config.yaml
hidden_size: 224
num_key_value_heads: 4
norm_eps: 1e-05
bias: "all"
learning_rate: 0.00903
schedule: "wsd"
Each number is 128 + 32 x the weight over the matrix's rms, rounded and kept within 0 to 255. Layers, rows and columns count from 0. Numbers have three digits each.

# layer 6 MLP down (transposed), 1344x224, rms 0.0551, rows 388-450, columns 0-111
135096097128193122140135166164094070179102081157135106171205134150060117132235116180185111088114091165175236073124194170086108177103157106190148148160089149100056160103140116107190121115104094086117127133150122093160145167180146160109138110095147105154145129172095089144123089156192197074163176109124099149144109121157148133080166192099
179151164118075131107056119080073125127168142128068110137139149107111137109147108197130142136154122176128155135169103174125216126164137183127162084121117111176062152136121152104173152172127145132120126110159143105121173106135179152175136118116135095143144086155121079141119151119105155149106111118127096127134142124137124089159115121114
191153132043178132133120167167099104082135149083151128101103114144070197128176112199115106133156145172115158118134122175108143132080136087121157121202107146178152159141152141111143094127138119140140100114146142157179170128155146141139122137075105134046129119165106104162157174110191166047141096106158149165099129068171102100104137137074
089112158097114127154120148152148127099144086125131098139133149142113100134096079131119106103140149133116090223204104148112112094113128101163086120142152080115149116110153062127123133059098135104155117152190104106162128106124179150134113086072134192155125175085136050120124153208135161160147105138112087097067148073147152038126058110161
150079108124139141141135146146095156138122092126166104159130114156135168141143117105166114189116081123090151119151154141122188128142128180168083141176152154111131194134129171116150151123110133082169140189137127166119165067112054096063113088150157096093124123158116102153134116100144141120147134099071110066088139092170151019146131151161
123096098124031151165096138157138167141081136111200089167111129151131117147142137106093118095088177098158152123193148130098117098071114193183110105164117166156104137070102114124198127132159205155132115108157137137196113107059131136103087114139129154169124154172101136147140117108153142075133124066102151122180108162109125094106161136115
069154123125115170072124147163082103118124089171149110133201119166131185176082110121172054118137123058045122177171100151075118134156077125123186132135060125134166086149119180094145175121154161129122085175088083117035094197110124172095087108138181141084125177114065161105148106059182047162077155125084093072140157124158177145188123138171
147167123165111131151081196102085083156105165125135145134169116169138106114105051138057126085116150148100120121199072105159126150143137137046140127142140145145089169082165073124154167140126128118184150095183084140197179101101102080179065152145122186155195133166189123127089168124154155105149121155105123130123135086085178116162125183070
146140077084113159144128157139073164138129145138115146103153154110132160185105153137138136123128110144150087119186113165108116092132136141137156130098171122149100187121121168156110112088151107111160161117142079127141128117135148124155109143135119079129122129126127104103165095125165109123102091166144134093128076150101137120171163148105
115160119097152097138046130083103136190157148159099163075062095078106198087093123167109117104088164148119132151139192159129099138020087207188189136123103061102149147140125060093137132127124192105104148080123163123107124135142099172151171158138159127105159205112077129178148170102155136251121108122075158126118137129116149182113058119148
063061111105140160054069092150202048172126148081174097108194152170094166199148135116074096143161145160046121109135194088096119163100137142136187104142154141158156116164059123136175085141126144159088057076145103119146060063113122091133142160185135138080098133107151139093092071150092131134079131179120106125169174069105145117120128089103
120100159160159157158161132118167152160125129161154182046160119171066161109133152199112140137067072141134157071124146130137070098161063147152130108132103124109137195143120202110127131090110149123159104164114094088094162096173090118110143107103114108135123121124115129158132121142126056135064091137160106183089133179136153105124164163162
145135145116145178171108119148138186115134131147164147059147189150141139083101131119173140113135110132160065094096134142137132174143139128110102095103128158124184163076130157108158146170150089165156098153136182129140146063110186175104095167075152089156160175146154144154099148130175081105172148110189106116129129166168081115101140140184
110126071177071071132128184121115082108173102134125132164169106120109123190166076134109122133124113111119155128161108203130122086154183145158117186170099144152098087147119128174101111169179077135136086065121136146091094173118107181167147124194096205133080161086123133126129094139097152134122103128115121139136119124088108135122200100122
181112113190147123165098100167111140114177130108134116093113114105128110082084136126103143137056126144167112081116132135125204137074116089115176130125169110076136158147070086139145148127208123137128113128180140129158155179102164146096161153135106153083130082081117156162122144150089151172094099151140155115064114125159104170103134135120
145149153105104146173095129186154143134121115183124092120168089087124071109150144112140079110096159148186206146079084165160092163101100099107090141131129116098193102147097000125085171100136069175124194126178157121122068211097130153103083137096114190162105134159157147103182082168152108140100112072072139095132137157139103067141136143150
095110108112117111103121140061095126123106151085155109096158074146157151151193192150168130144134123077135112099149076101128127134138222096087084086154105115106085195110152115076127076083134143141143086146153101096126163082146076167040110114121140150147128146162142163147118150154187130156160100177125172076068094159175114115196172107127
121121072163104141168140137166155104107177133140122149122153114106141114169159097153121131090156092103136145153088136165124122150128168064122144098097134091124123083150125138075120113116156117135105139111167223107083147112129124150109131092094158124123125103192134166148133164124166115164105156128171164134131060158088063089142104136183
101086124087159070160069133131130221103126151155125069100160062091085171137136103100140107115133111146130141109166115109136114104129107122141150105115138133160115125119094106121073102134108116149081079105153060151150155151111105099089093145132090135126075094124131149119141114123093144130098139126138163155147100125080153095120142130174
111090162111162085094105130124112106119138136083172147062168120053150054145130056083124138106165124100072115095058137131132160094176139124107149121124108088137163101105099140174131146102133168043158154126150108140169156182100118139182115077125086122207197184132125113163114140135108098115126078147101147122109152097146148158129113141161
066099138063054108129085115149095101090163093157159177166147174138170127114108152194103133129178138120115140159136177135121036123155092144136179110083144158123094164101135141120140177098136115153152178166076128091127085148103133135163165188146086089102121103136099114076120156118159105104114159116126078121066102089115123064105090126122
158096109199132118142121132114107057160115136111120125137148146098113104147130168156161143123129165124160132106133146146161171048108162133082136183138165099157144158127097147104131101149167122186118154092117094057163100127088127164092159111109134119144150167124114180107085131181139155139174151103086175095130147193067126119075155073153
084164168139125150149169137098064144158176164151130127118111118124139116101117094122152126154168170129139176158090172130126141127135106030179094117132107170133146147161139043144177111092109130163133084162138132191165160103103104209099117173178110133073084064141127115112216077096135137127192147112091138157110138163178125165148075157130
103171159147105117143112152156138144138101094099143140142155125120120130148104174168160102139092108146139129159129144167163081132057112085112149155145144088180150134133093078098143117110090144130166069095145135151167115070210105099110132157131059116149115177096165124131082139174115173116157103128162109146163192092117131159179110095105
184181165138068127113120155153083154175067073123138141145138175114131097067112050091072123102140147112135146131125143171112075135123140174098073112125082093127115119099135167140099122087130103131116085104129194084123177122195114124153102136092189113104201142118071081224066114103131140094184136140073201107134176163069158112122132107107
141161140034150157141123144100121131121129132132123111166122169088118123168138094095139131155134066135168131142138141097172115145130130157117106143129197086106132084149112078131093135127113077138099114120126115194113079124153186156090152129090144141120109112166105109091177059202099139144042141139130176161131154113132005181179078225142
105132120094107156150147101140095146103114133127115088123123094136165198129113141104176146122113129141142122152071089090154121111148099143102127126191160135095171137114065098120120082107119118153136115148095117140151110077136079132227115110166113132144151121078170096139148086122063090080183128088086122150166101139084120122138128139102
176109188159104136130156148101131138109187150199209136154116137122133122095057083094098116137128145124056127103129156165145138106105114172044173109149165119071111105120166106143137080170109100154105090131171176107174149149134171146137180094152189159126027164097106117117146145116058131104111164164184161171227085136148151118128180121174
114094085140116135126074134082106161168141105099168038129146153172134102113141144172108151155069154157114138136137154143176180089106209120131108172136096111164142159111098118159101120141130148119122110077157144100179096173094148124126110109102120092131160125130085105105098186143118162149058139089078144076078219147091130162116093136122
080167143131097066137092114144080152106163118121112149106145123122151119186130134125151116085144119147135117084125106132148132170116174133111099130164117147148134132154078161164151112133166118152158131134120128078138132129151104089134164102099068153126148121093155111149113088172137115157039136094102097180146090147104153121106148152114
086178119109149148131112190126155110126095117174076084133168137132143157144113114094133097151126127111109139185108132083165117148135145101162075172218152126136142148192121092130134109081089121090110137114097122091087131132136092138140086081153127071135121139114146148111118093190090186083135087162153129078137153081181164130175127127136
124137127057191135144135161137103138145137219131147145107114091159108126165128156044166138137192140122120132150171131117124210143136102165125118063153153185205124072149087212144114125138165126144183067096142082061124117176106071194055113119105136123135123160137118145121181101158128146177181111166133099157101188133138103131123209128093
114061121141139138142180128131145088144145156094162126113152135138116107161103147102135106173133180164123144139157134152140088119154154108148075109144171127155154141119164095066131056142135147111123111128076108119132117148104161125138078146124169160094103182155145139085141149156144171155125125101087171142117147063173121164148169148110
137086049113083105137101142132127133107116096101059124115180161173087186150114102158043144139077114160128119103146184188087131095168144135138135065101146129165122139144122153120104161110182151097110127145125125095119135105174149155144154085063134184106103158145088121140196118195082064124165141163162099097060077157156106167117178163097
161122141137106108119104151192133146109129151138111089108102139115121143145140140118177129255143087106134135089112135187146158132182162180121100161088124123074148110163120082176060097091085128117081170134090128061099139109149186132079153109061136143101177172162116168157115113162141117082146115108073122127130089114114172148118158082090
148127132135094169153137133171122168145131150148155134113114141107100097129102140121072140075203153106138093172161130163172084136157103172146143113155197153180155147142173103106075087128099162094163116157122115169150131118175073175160050152121122183175099114131133107099121101095123082119148118075141130113170191118200140128121101068145
175121088131156180155127142097097111106124089118121153076104097106117168126152164149132148119152079147101121083144204098176125093187099168155152131107064162161133135116154133115109095146068168149174078101110115150188116196134158136118166179119126081162145103164102081141065140108125083153090109154159113147095143089096132156108185171114
174133120131143141113125133129111123154192127130156145166128141118139071130124071119173144157173081122169166149134114158154136044062086137189136132083153152101133108135116168151105135128143140137132108136093084130145160124099142148156128107122140084140113131087160136085146163133128172138127120100166127073163150156159137132113152097076
150163127175075080165152107087138123068129186110186138135131113119111165149155136074114138119156101116114152178102131090122091152163165186172129078110144163052095097136127104108131142122127112128142106133116152200074119115089162153147120103187114150148122161100101117071214124129124151127155125156126147170151094136064164118062154199110
139138099093096114166132140174085129127091096148139113117103140094108115053053124244135148112121127155178161134129107139119124126145138140098186172065174099135089159187112122133100111057125150176101134148117189111126131092084159113200191162053107116082157093185129110123110146165159179129163146130079191114082132094150168124100179127072
111197120146100109088089117043147112170066096139152097143134082134083182097181176137055093136191152151133088217096135118080092125143131107107135154132166087152151140118116074175160131113131107100152140162159143095085148082182122117228108136173107092117145165069126126146171132169179107136148087120101101155171169112104161196081126116122
151124137127141169110125148129168055104154133127083095124135131151158118103190135121119132105126138123121103128141195151134090126149128088171077243110187105077108077177112054103122193085079161127117101096122145127099147108118157131084124139109112125101181099158136092160114101146182120161138151091068146128182156100133140089174156129137
142119102064109101132114125091157184125109123147144137091180124152115121118079131104193096126104117164064129168074095131056094063095148113165156177110096148164086123112111084109159138139092201182158044142143170118108127125139117121143104184135119107091136200077146107109125136079133132194122155078119128126071143105158156114105156187229
224149100146080170151107133160176146129095116150136112092076170138136165100094097095108122142088142113129131129102106100127091188146108081109106127133108115074152170124174058161129116112144074199152145127102064133143123129115122139150141097162163185084146131080112202129070117120130101070130179129158096141166147152183069108126123135110
157158106169159091146135127135106087085139130117128161102109112110135094186171131112101174152157181132115118120114133092111137134084171069072078150098147104168186213137129173101174129081129128176094132180149172081102081144171078122124035110071098136185080115105130171140135166136098177104091145112083070184101122114146176133121181179220
215068086106131176104144144105089128124186105134163110089084132082183125168123120133165130188174184108107139124150160090196130065163168149120163127112157105157127124127170151068133111087172137129156082105080138197148116134181134085105044139096140160133103166147155150079110132149141143140122146122099123156175085089135134139124128091155
131141122119066218109129095112206098114149107079127123115127109115070173070180108143106122133176123126146098037113187069199089050123093147108134143122122154155071077159136162137096205169083136078105107129094176158159153154118115118108163164110136168171106128160161193143152130107092077129046113178168035179107121134111155071107151135186
123152140128115095121081078170102110096159119127135110153089107130099114120153213149195174158103136119115168149100174139178121172093077152140164157140114165113112196092139060129137131095148118134159163086169104144095086134115118065149158176122120144100101174128126154140091152138123083118085074117154168139134163099126173166101113121220
122135167144157134133117153160138127138167087159152173108100104197186157079122139149081159172101100220172185135077130150140113158167121110119146134109172152072110138114120080119133174125094154205157112120119125104144157212108088108092088195087120103079151148123123102111112124109149109151093175127165147166052184171142116141127125113100
154068144133156111154165101161122142096113108068109154143151139176127130109198174140191151133162083099112124145124170121151149087128098139121102114114150079180100102102147190151146133119117146144109091152161083059122089139221182122127113140086098136118099153185166122075112205089118062093080116138214121113147141116083165171153102163133
132089112125094205095154121164041173115148139176146178132155096087169131112140105116123119107091074166139117061167102131107170104084104116038120124117146125104065097167159178073138107099124076063115150103160174130156091159142146106100120116167137130149078138206126175177125160126129138050188135064086125159133120119166114158083137082148
098163164127144082142094144166183157136131124109109103150134110141121161165089086126191141145196149116105043150143116096085100165137135123099125139083129147148170096159116142164068146183086139112160165157122124110128150156145141114108065171090139138164161130136132143093120107176174154107144104089175134111118159117163168125213129119116
096137147153139104136142185161068114102130184206164112164165115126068131187124137112066147134067174141142124152164173115121159123143175115126185086112106122122153134123164051139144101035153216132100113162092138141119142159145102205067150148145193131125087158083109114064089076151109122127109088114090132108162144129212159192151189142131
120093109145150115146131137148156098192134136132110188092156123156195146127090160122164136105145075082131142137102107081160128182147213154119098102069149221116102146129048104157090130092123143168084135103142139110147107165131105162165147134138100119133132110167190135117201097164081132160115044099108150169064144100113124084144099117124
094128103123126123139123164074082176144162197033088136057150145110168112128164168156078150157113093141099129129154124082121118140078147139099131102107121149072133114114167123176130126127144140139151092039086105134125119170138131131116117110155092127128184134123109098135134123135129168101192132117174137118146031144108187108055099142121
107145119079102129128142136073118173133084079173108136155072134130184074168180126121148180170118152170113137113093111091149121166162135123102113106130127131151114121095116163081186136113111128086099120125098084134138045146158152143148128128177086111174182155098114097154138090122112101134149121116141165102092147141093139105117142129140
084091134115154122134129135150155128118176158111097101080129156091160152120105177070138104129151120107139115125082181136129131110089123076097075122116150100146121147133132096137141116144155081135096075123081114129119166146135195149117138087080108056064184134151102099102117146090174122163131161064120094131056147118146120124121102155085
148086152124106143033119093124125155115154158060150082116113086077125141126085150148193161116172059161124167127136105097177117150150163091225141118182045117067128160135117173139186122147137116124090117157081118173079159153103154113161147179128139122133138095161172133149106107123071141169128112073165179132103193157098141168186137151064
181157166157108151136149117152110129092134158130135091116164198110121119092152099056104147142090160102155141132137131155128130099141088170102128176130139109149133123105023088131100118080118092178173138081131106191151168170146130119136121146147101118097126134074189120099115167211114094146200071145142159073144145113132079095120121126163
103055115116165114125120103102081068187137136159134125126091079144113158125184114192163090087134094158119125110120101097173166135092179175132161138168101152150143143134161180128103129123116210078107151139107096149105129156156125098161072171178185141120160139142112088062107126093068100119106117101117112161137157134139118192147113125135
113131156129103106148113098102183129075097111118121181111161082125128138146137104150120101115064096077089215159114158156088135156146133120138116135138092142131203101180178101089094126167055149130131190150062144101073077175155178148133142108112133155096133136114139140100135162171168085191122096116115158129121147125149084148113174091126
090193067184149170105040188153131131155114129100102090094118115097127164121069100106142145114049114071102081142085085132152097109155142079085089176109139067165111075126148079181130108162174118109087128117121090185111126105113130134106118148128099146159127146102081178120150180126138179149158100150123143126093178124128106094158148141097
109140055129040127193147103123142054159173135174091186081090122129121111127128148200205084148136175109172102189092149100121147092123131129116123142108119154130088141119148144114140134108099145132131058091163151155189115127095070160133132152122100087046184128178070148070185154165172133077080134162133109106136184159140115145110149145115
# layer 6 MLP up, 1344x224, rms 0.0551, rows 389-450, columns 0-111
147124107091163091126136143132107118128086118164118100190131145057144142138139147081148099089185127147153172134164207160115143177131067118119079107184133113162090192142154216100133078135144134144117153134074123125150100146100167088121066124158071105152066130167093123103149107124089104162154145133158125107133144172163106145180125072161
126114115162119076106122178122183135187123077132136089154136136134164177093115153078125195154119089102168076158099123177104129153172131123148133124125215111236152069076079134114131091112161083112104165158147084166083127119135121155135115074076046195098132141138093121129134141106108112121077125058107130080141144078128100134115117123160
100091104131074091123143114146146154096084142169161114106158195188177144161115083114128074147142079136162101164162085139106202084115149195134150117147152156094084153155145115121125131100126164185122134057100173109141155164103043101143076136087161186110137080053123109173086083149168111153115091124133075166159114106127133146135141080101
152130063084124087109145148078134162149082128143116130131162109133125179127163192103081132078111138168121133105085088096096080166095083102089149101083141099144143102148076110145118165156152115177095140029170130104088174126183159146089092173143133143125139084125138142118119148177147117138104171163133110126196035101092120130090093133121
149127115067092115128140095158110120142125127087138157177165124113121110086102093092119139147163087132067142126115229112115165156099092112132137144162154096140139106171107141186108096111104107130167205122176129115092091173096144157121128149120128093123180145079111170129174172159108109220130098048120151143101120118139111165158107148147
115137133144110133175111105132179136120103189137133109112128185171138076112082155145149159211125152138131097106136190068069091148076100130110175131170146157115099123119128131150146106160132108174142120106161133172143098137086126093121157113179068096082139144155134194108170113172131155142142014081136132122128097054121098109060137149139
099128142091117155135104109146103147117098123134116121084133147085142114200116155079091099138118175078151145129084106095143148078098068135111110096133173183065135149107095104113140111072167078115121155078135129077119102134099088127162119202131078177150168167099105111125162097122168195162137087101130168138173097130115132164154096243091
128113130167107109094140045140121152099137184149104145074126131118170135140093098079138129098099158193100110064113120196096117160174150131142125123133158150094109141108143127109137113154167144200114133143142109105087109096192134079138168146116145179118138136140088136118132111118152089173094175103147141108162094131142139107133102126147
128143159120141178065077129095061087122133062061178138135128156133125135163120138227195129085105146118109147071132118113148106072109152140112188114133161055081119155096121111059139140122158088156134155108112152149156120074101127214146130107127133141123123155112210140173130139133087166080143180192149149095132117142179141093082138088181
074101122104148085184108089129127130105141195162139161135103121154077162125064180092126073139074097147174219119084168111093163163150064138088144107146129129154135066081117134180074124080118073130139137168121129165137098173133143104104142106092098044126109132131149114180149100110123152149206174064153202125110139115158139114084098133134
115129097113113133126134130135125145122154113115128167172112115131112118144096165136110118107151136156046094112124112110146136102141118147115122095180118128136130115127110140158095141155136124075140064117123129115126159154142107173109177072084146134147128099158120171144094126124109165182152170116232101152188095100200109105116080124167
134172084091148165115111141087146099167126189091145124122132157128143099202117088094167163093135120113151136105105115172132120107126116143143117204131124094115112097136096171128147112093167144113213116191107142155136141148120119158098103140131061122154093150072130046132121129124138149099137131061136117185169117133061176113157148122110
063150091135111099058142085139118112184100119122122108131109149163172137078145105099120104145182106157166100156106119154095230164167037136146196140087121133201150121082166128152181104125128110137079117123124138218124130176085094101164118112157166216066150077179141156071128125104220134128112081151166190128117162138135081138040126151102
149135151141126108115117101101170117122170141167151102127141157129156150107143092117097138129204113127156127194115201044135078122124076091078147139162166128113120132142126095075165104147085097110130188093090047118162147089066110183235133122131145103182118144120125116105089170131138196116165112146055072138145110112180159168146125082113
129122119097157079162131072154182190087135144150126119115166109097150136066150101151100078170181113174103140174098119138107105196130080119144197120166076093174125120170092137056088116097145125177073151191096106133159134146099204104104172112151117135126144197176154214172135063075110169110142093180187186091162107153088170142120160134112
113102136120117140090155117111176107094121124108160086198130142126157164126113134141157173113137132127101130130158131165121164138172139134106104164141227128118154128086081124111073149088159115103135170114165141161099139096107123185121123111146134150140119104121088174126143109128169063179169185110101119116144123158162122181189099158165
111150149127106134116181085203111113164128151087119054129112132170152125186110088163125128142089111127118135099096131134108111077096157129130169107066121099143084168107160154154120186140095122082212165189095114129109146102121155168089133161127117092113122176161139125122129073108177140133117095147127070090142172138103139166134128096081
096094127131110048093186098153167109092140083126082157130102100120117103109144130150102100128109169190093110099135145113087093174178106133132170142128194110082143126131150115101168138154116110126153179170103067103177188149096142140080149147132133121126159113130118130081130122094082130113150118045116135101179182165165151130132098125154
148121143095153075199104148090170120113101150107116132146140148095153112099077124157144207141145154100086122080075141105084132168112147108184172098096122158153092116173160163138119105106101113075161151112111131097098143092135071169147174124158078111148139147070157152136136138090140118123135185155099139087174108085135145135186159149105
179100111108127145192183119160095117108160134114110139153101166100125131148168146052124171090161161081145128183188090186120130154115043130098138161182197140092104102130130178095119161100219130153055086133145151110154148111144152119145151109079089083118092148163083092078140140158060145149144127142165126124122123087127097142143093184120
109156127075154125149106182124111119131141116141132072137120098163117126122145107128102154099146104185129181144066196038120085102160071130148119107122085167115037136151170122145133162147121124094093102106194108128115116143123169121132117095112135169097113109157202111102104131131152131154103050112179063122122085154177104147168152159113
160125086149119147109145122149133135146109137111140117142133183123153175100175100119150158131077149168164182122150080160140157153140142142146136183160163176088219129141139127168145115183078160164116190079115083132144114139143100107084163127106145107070133138135192145080175079100138125115098112177181102159103140136147065109157151117133
082135164088156169135150087113126093133132133138129137120140152129170185148137114114129093161139145144120186161075161147105134103166152137140155147095081136109100181133137117087034091165158133130091134167140122124162111149117138108138101087175132198097120111107027204123080154143139163117111159183125115092164130074144121128169137150118
151118156109111149193167103158123142047185139082124119161156105165124135200157160167088127179102120138170142122133127133133153120138084157195077141131127164145099144128150124145165164118123130145144095103162125121102078169164109107115163201175147076123132101213049152106115086122115116102111155128174122142169112150147120171134094110092
182189098095073108151113095083153066152169119114124117098111142124112122143094148086141157116071117111107078144108096189154132086163108097082129095111131129120136195182133146151122111187121159184135105197131122134131133137132140129144164126126165129096108077040141196099132184122121137104130137178157098178120113141186195174136145188152
151149158163152080066132163094100165140131141136137082094115113129081102097179127116168120133157142139125138116107055145134137138169127095106139122156102177147139181202177093129174120123118082174127077101107173143114146086074181066142121140102151127065190085098111152169172116129168145138105158120175078100139119094147133133122146116120
137163134093095075098134125094104198156138146155074147134156146099160087172093127136098087104115124190134078127097191172150178144111133127117158172230128092180128190126140122124091143118105040158139176145139115093167112094196157067115186134192111177144102166161122145134157127131068141127185134123123111132132077133135211126158111164159
138111190107086111197139115165170123101120077151120148129109060105132117070093195081159088193116119144143123137131155131141162195121146119122160136151099121072120158153146130144095104103131116130159112136116096165168111138138156174127115156149144114156077142127070092064169145098129144117121141156121141137141124174171123100124110086104
145065124154151135129153145153159093065179142136120116135125128113177134141135111066163116183128126122139099101120118137157154140113100086166111168107092076098135127151127135145164168082168106145122142119068154125167175133101154130136126139143200173123105101141075097161122165144089130084140138193172105129133154128093125111084091117117
138102113131124144139170164146119120093159084151157108152134129175136107163105097096181140175125117131208106137093142124149130123126156133144163110086096154112151110176092082123110069103160118192093112139097103174121142098134155130033155173130137146155126163154083164156135127126111124120119150144094088178109125116109075104137101138097
197099077118131112103119140111098164111093094110156062141061085141164155110122094113190065099120155170201086161162114102096144056137111119145155165134118165100094094125071184166116135102154082108119141165166181121158108127139170131162166091090123189122144164078128071132104192135100170146091160138114099130186094128170126144106108115123
124099115137122139073203180061120220123122146109141146094135066125168080151173114166150155183119145097111215128141055092171140151150139030167083098137142168130165141139112119044187083165139129110158159122089126096056121122131114153159181119121161085110117131182190138032146162172206181212118162143082212087131185148170111171136080124149
145091170148137102104098151103128153099066105141156069119165147099159070155207089104076128180166093125149112097127132143134150175145115077089088099117126129083089104104089127182095075113162104166141147133121172150167094196108136108115115132112161083140182100098097133116175122120106123148155091136107090168137104133108149151141114129094
113079161080105115160127136129159130063134121146104130127051151138173085156092119130053068146147103117140119110085134108055117147122145188185157160160100134161138151127089138143080105141112098156097166134125130053146151121109044150150143119129155100163117124164087214106123099135148143104172114101137167030103197126164102140182095141144
116170107103089132171116061126171226008153174080104149117152140148143112123091107151064110158165141071163103128098131134152137147116106081164169142067165137170129097160129109093168143160198110163176137135173123075129148089193074162102119117103141163123123104114158192104073118133159089141158167152171116131145091162078081136143149104094
135151163093112120076142091116113162102063146144189110157115151156114125150158128161113113103159103133134155118120177127138163191118124126106100193080167073110099174087085088154134107129149139113112182047150119099154148093081186110144147122140091148097056136078118127137148156129138141126144055103109102132110094096158128082132095110129
084134155087132113108162097162106140106140094099147144129176122143138108151185111119203149115117061117149115100110141057177146065088143103123130152155155139057105140084127149181142131121148154092118122087124123153127182128135119050119102122146151121115121141162116146142128128144112232127151151125075095081153093108111120128090108108132
163135146168125136116133073116118189137107074112142073090117094117118133066095150089176094144143209064141119105119175114072119160151122167069154108153095105135170176147137129098169163111134132091127149118088072091167098146136141112153157177154140163153187054142128133140126156094128141115121159175146106146098097103149115087102093104169
114111194124160081108134183135131157137091114111097145186151114147186160164135144172149161182178062067133200156177149127114144116146098093159161122122096217158123145136156149110175133179147120163159131088062172143048084130061062101120157067154154139105136189109168131137090192117138123138165127159132172139146070111184165116164129150186
157128179164125148144153123102136123128128135100149143098123115197108173127107112109168114114098107035124137160123170125159094231072077138111191128090103134098148088082121112065118137149231096140171150072125152113165119104089115113061076121130138139090102119099165161140126104146066095098151123136110145081128110118161085184092106102124
096126152141118110131175134149127177127094124175129125124134114088110180047158077104224051136099129077161132149152099106165135055176086158088159079146119120137122133124129153100097102139147119121131140111146078149175104209120088161188177124142199078157156123092121161128133130157113080095083174143149149090129078151146139127114133162069
108085125145160142134081107090104081101110072138153130087181145114171058123062109101146117164157131116082117122140142094132100140080123157120170149184152070093101125183144129141139079206140183112147146182142164118134164113130117138091108129192101139073114136125086174155079140109165116145137111159153138098106101091161072133169072062072
128141170177088079099119097111115128131115216116074147168129122147116090153123126189104069086145100170189114067103189145117161151098123147183168091118140168190126120062111055126159127118110112153147158114127176171114166160133098137141134176093067128144095123136139155126120137141108077172102087038160093164122151091131104111063157098129
202110112094137095092152139106142108135076079084199110141133069085129139091123061171123052144121057112103149134191142099096085161092086195163148142080193115157143130158126117100126135192135075077080077095108169200106100155085141120115137142114152042072093135135125046147119160122096151087156141067145165157174104196105097131124125140093
088212131165138150103091072131137126118121104147162099113145070141133120126116101123123151157108108138169114151141084098149054173123097064179150100091172166180144088149064085088162187141101088124152152174085181118081108073121124171123163128120080193145118057188105140126118079108103151135133115138159119121134137140104092166170107120065
111106195098181143152106084064167120125166157118150108154106125112102112092199100148133171120211143156158152163119125146140083118109117089109184098138097129100177169179104090117146188088119097108096134111104087147114161118161128162111143106058107102088134065156175139126170122157170057121065121122161107081155085145104105050088154094119
103084110117151128101147114115165184103107141151124091159110133090173128177122119140088149104139124148133045130148159059148086119132134072114124119110097194138154121171094109159149160094163104175131157165104165168136190051100128086136160140169127159174145103185141181129108139146128114146118065145180129105160060146135128051132147079094
102139091199160131157155124095117129111159092120114089150152095153168159134152160188167130066123151112121122139134115119149090092105100106143116155112093165169111128167142198135108133197155115138218099132159133102085163123136159106100136067095171126107118057152119112142189095143106115104126092132087173135148158117156110142139122145189
132136121107165116099081070114103139110073151079122151102117131098120035107116114129090130137149145099136119118087149129078106111141072125126113170070060115162154123174122093064134138145209107096080180143146125187150106153102119100175139086125100152090142188160110122179158054149168073172103170136105147161156122148170159178089128123118
135150049148142143118135103103091180150099149102148147150157165176164132173177116134117169169128053158162120045173149129098126056066139143094128092165151096157193119163195141130145128124113097155133110123156123111076151186096140136134109124171115183180124112141119177183102120099099135156155171086137109159141170110085106166103162132170
156080157096180098134113154145122049127174072113134062119118145134183163151148178081115114151139148079168149138082088123191123156087130180161160164114081138130078157132143163137199084117118143139130092080099088174123173127174125172095128117065108139136147171096131148190123094101114171099142154149142112103151135132113146127119142115119
112172110115146126138190078136137129118120116101097153145091099206147125143154060068079153162085031097075152087106116055098170106123086087134098131070102110130166173102090157067130095068124113179062168147160176134113169127087147084098113174150192144107100093109111096184156094175148097121087116109147111170147144122146145134090120155140
134140079109166127148091131114160112086156118099136124110138157138138102115176083124176138133070110069093192146152125200142084132102145228120145210103155103142079161083115147145128082180133182148145172128184167073122116143098096111105087140128094043170148167145168136087103199108138156155178110161129139116177144147114120140102109167152
162123074148126108189119072111155103129125058156121089151091163083162131111119109066162087090119155108159096142131144110096117147093069079146156115089087083120183111210118127124138088162122137105084118157185157118096194072110133086153144151116126155096148175164128116072117107132120141071159101158078159158109173189123124121113091142130
101138110080169157144079096069114096192163150098176139135127140088167109122136042132121159133081101117077163149129122105177149184143123124110100081162111089108099131137114171122098140068165097131137095107137113125077146092114155151153096111122149131124111135125154120119117163095106164156097116077094155153184134123138120142087122155094
134142103135139134100096140170114122095127158112155126124076071120127167087077112114096139091106139102105109082093116113181102131082087113130153147147111111142107109170114117092078147108088131164134141082109120106135175113125104111098142137112120083103104146179094204107163160142029178148075116171133147102125139118066102095127094142125
170180127124154107119172152196139100176119151131090083130099135125168114136110045138114116132147158145098125154102093100116126186078135131111128116071102113213185149138154148114157152150076209089098139137114125152097151144210149154061082077176160146118150159139154077131140092088151198104148077138152164065157136148160104123146137066116
084122158095118100105133194086103155155065138123150109186098155129153089172149162150139142105131102125129124128102139194149068141102085123135186053177090136145176097108189148152146068163160116072067147145169125172063102117094053106090157148067096137114096089146134157147195092058125133133125172100174167152068101097185181145161141142103
177125165146195155111048155136085112063067070131146135145125189092154108126111140101131112133087111147186103142131125081119113180092159151118176076118142127117101142150105071194108130188138100159164094094186121140102089104114160096059146150142059162168154093132102142173168114125186157103096113099107165095128111173121146098053138150159
119139103199198141134107094135123115154125143125134129100147187113112108126129112121073104158136108159178157147094088104139107133147074125194097066120091130084115160125115205081126066161138120057193131203179122093107121121057118117072088149102134082110131118099164132149154136117119137030082171169157104137121081119130142149128131112137
126170180156127191117115116109094125070168130163176146102137147130090205153070150128182074099114152130119040159109087138199067066136182114098134184127147122189113131102108123114175101182119071110159154114130110172064111109120135153135120058233097156073064184116117172153167191166125173146135158186166095097168146129155115124088082120132
110165139167178062124050094102176099180153076096144124160163071083129167106150134133117166151125111120106182094118214124058145087118055113069090169151152131192146144130178155093152068054095129111172179171123130070104113141130158108122136163096115093194108073161035138120115187098154206095194158149109159116115128174177162115142094127111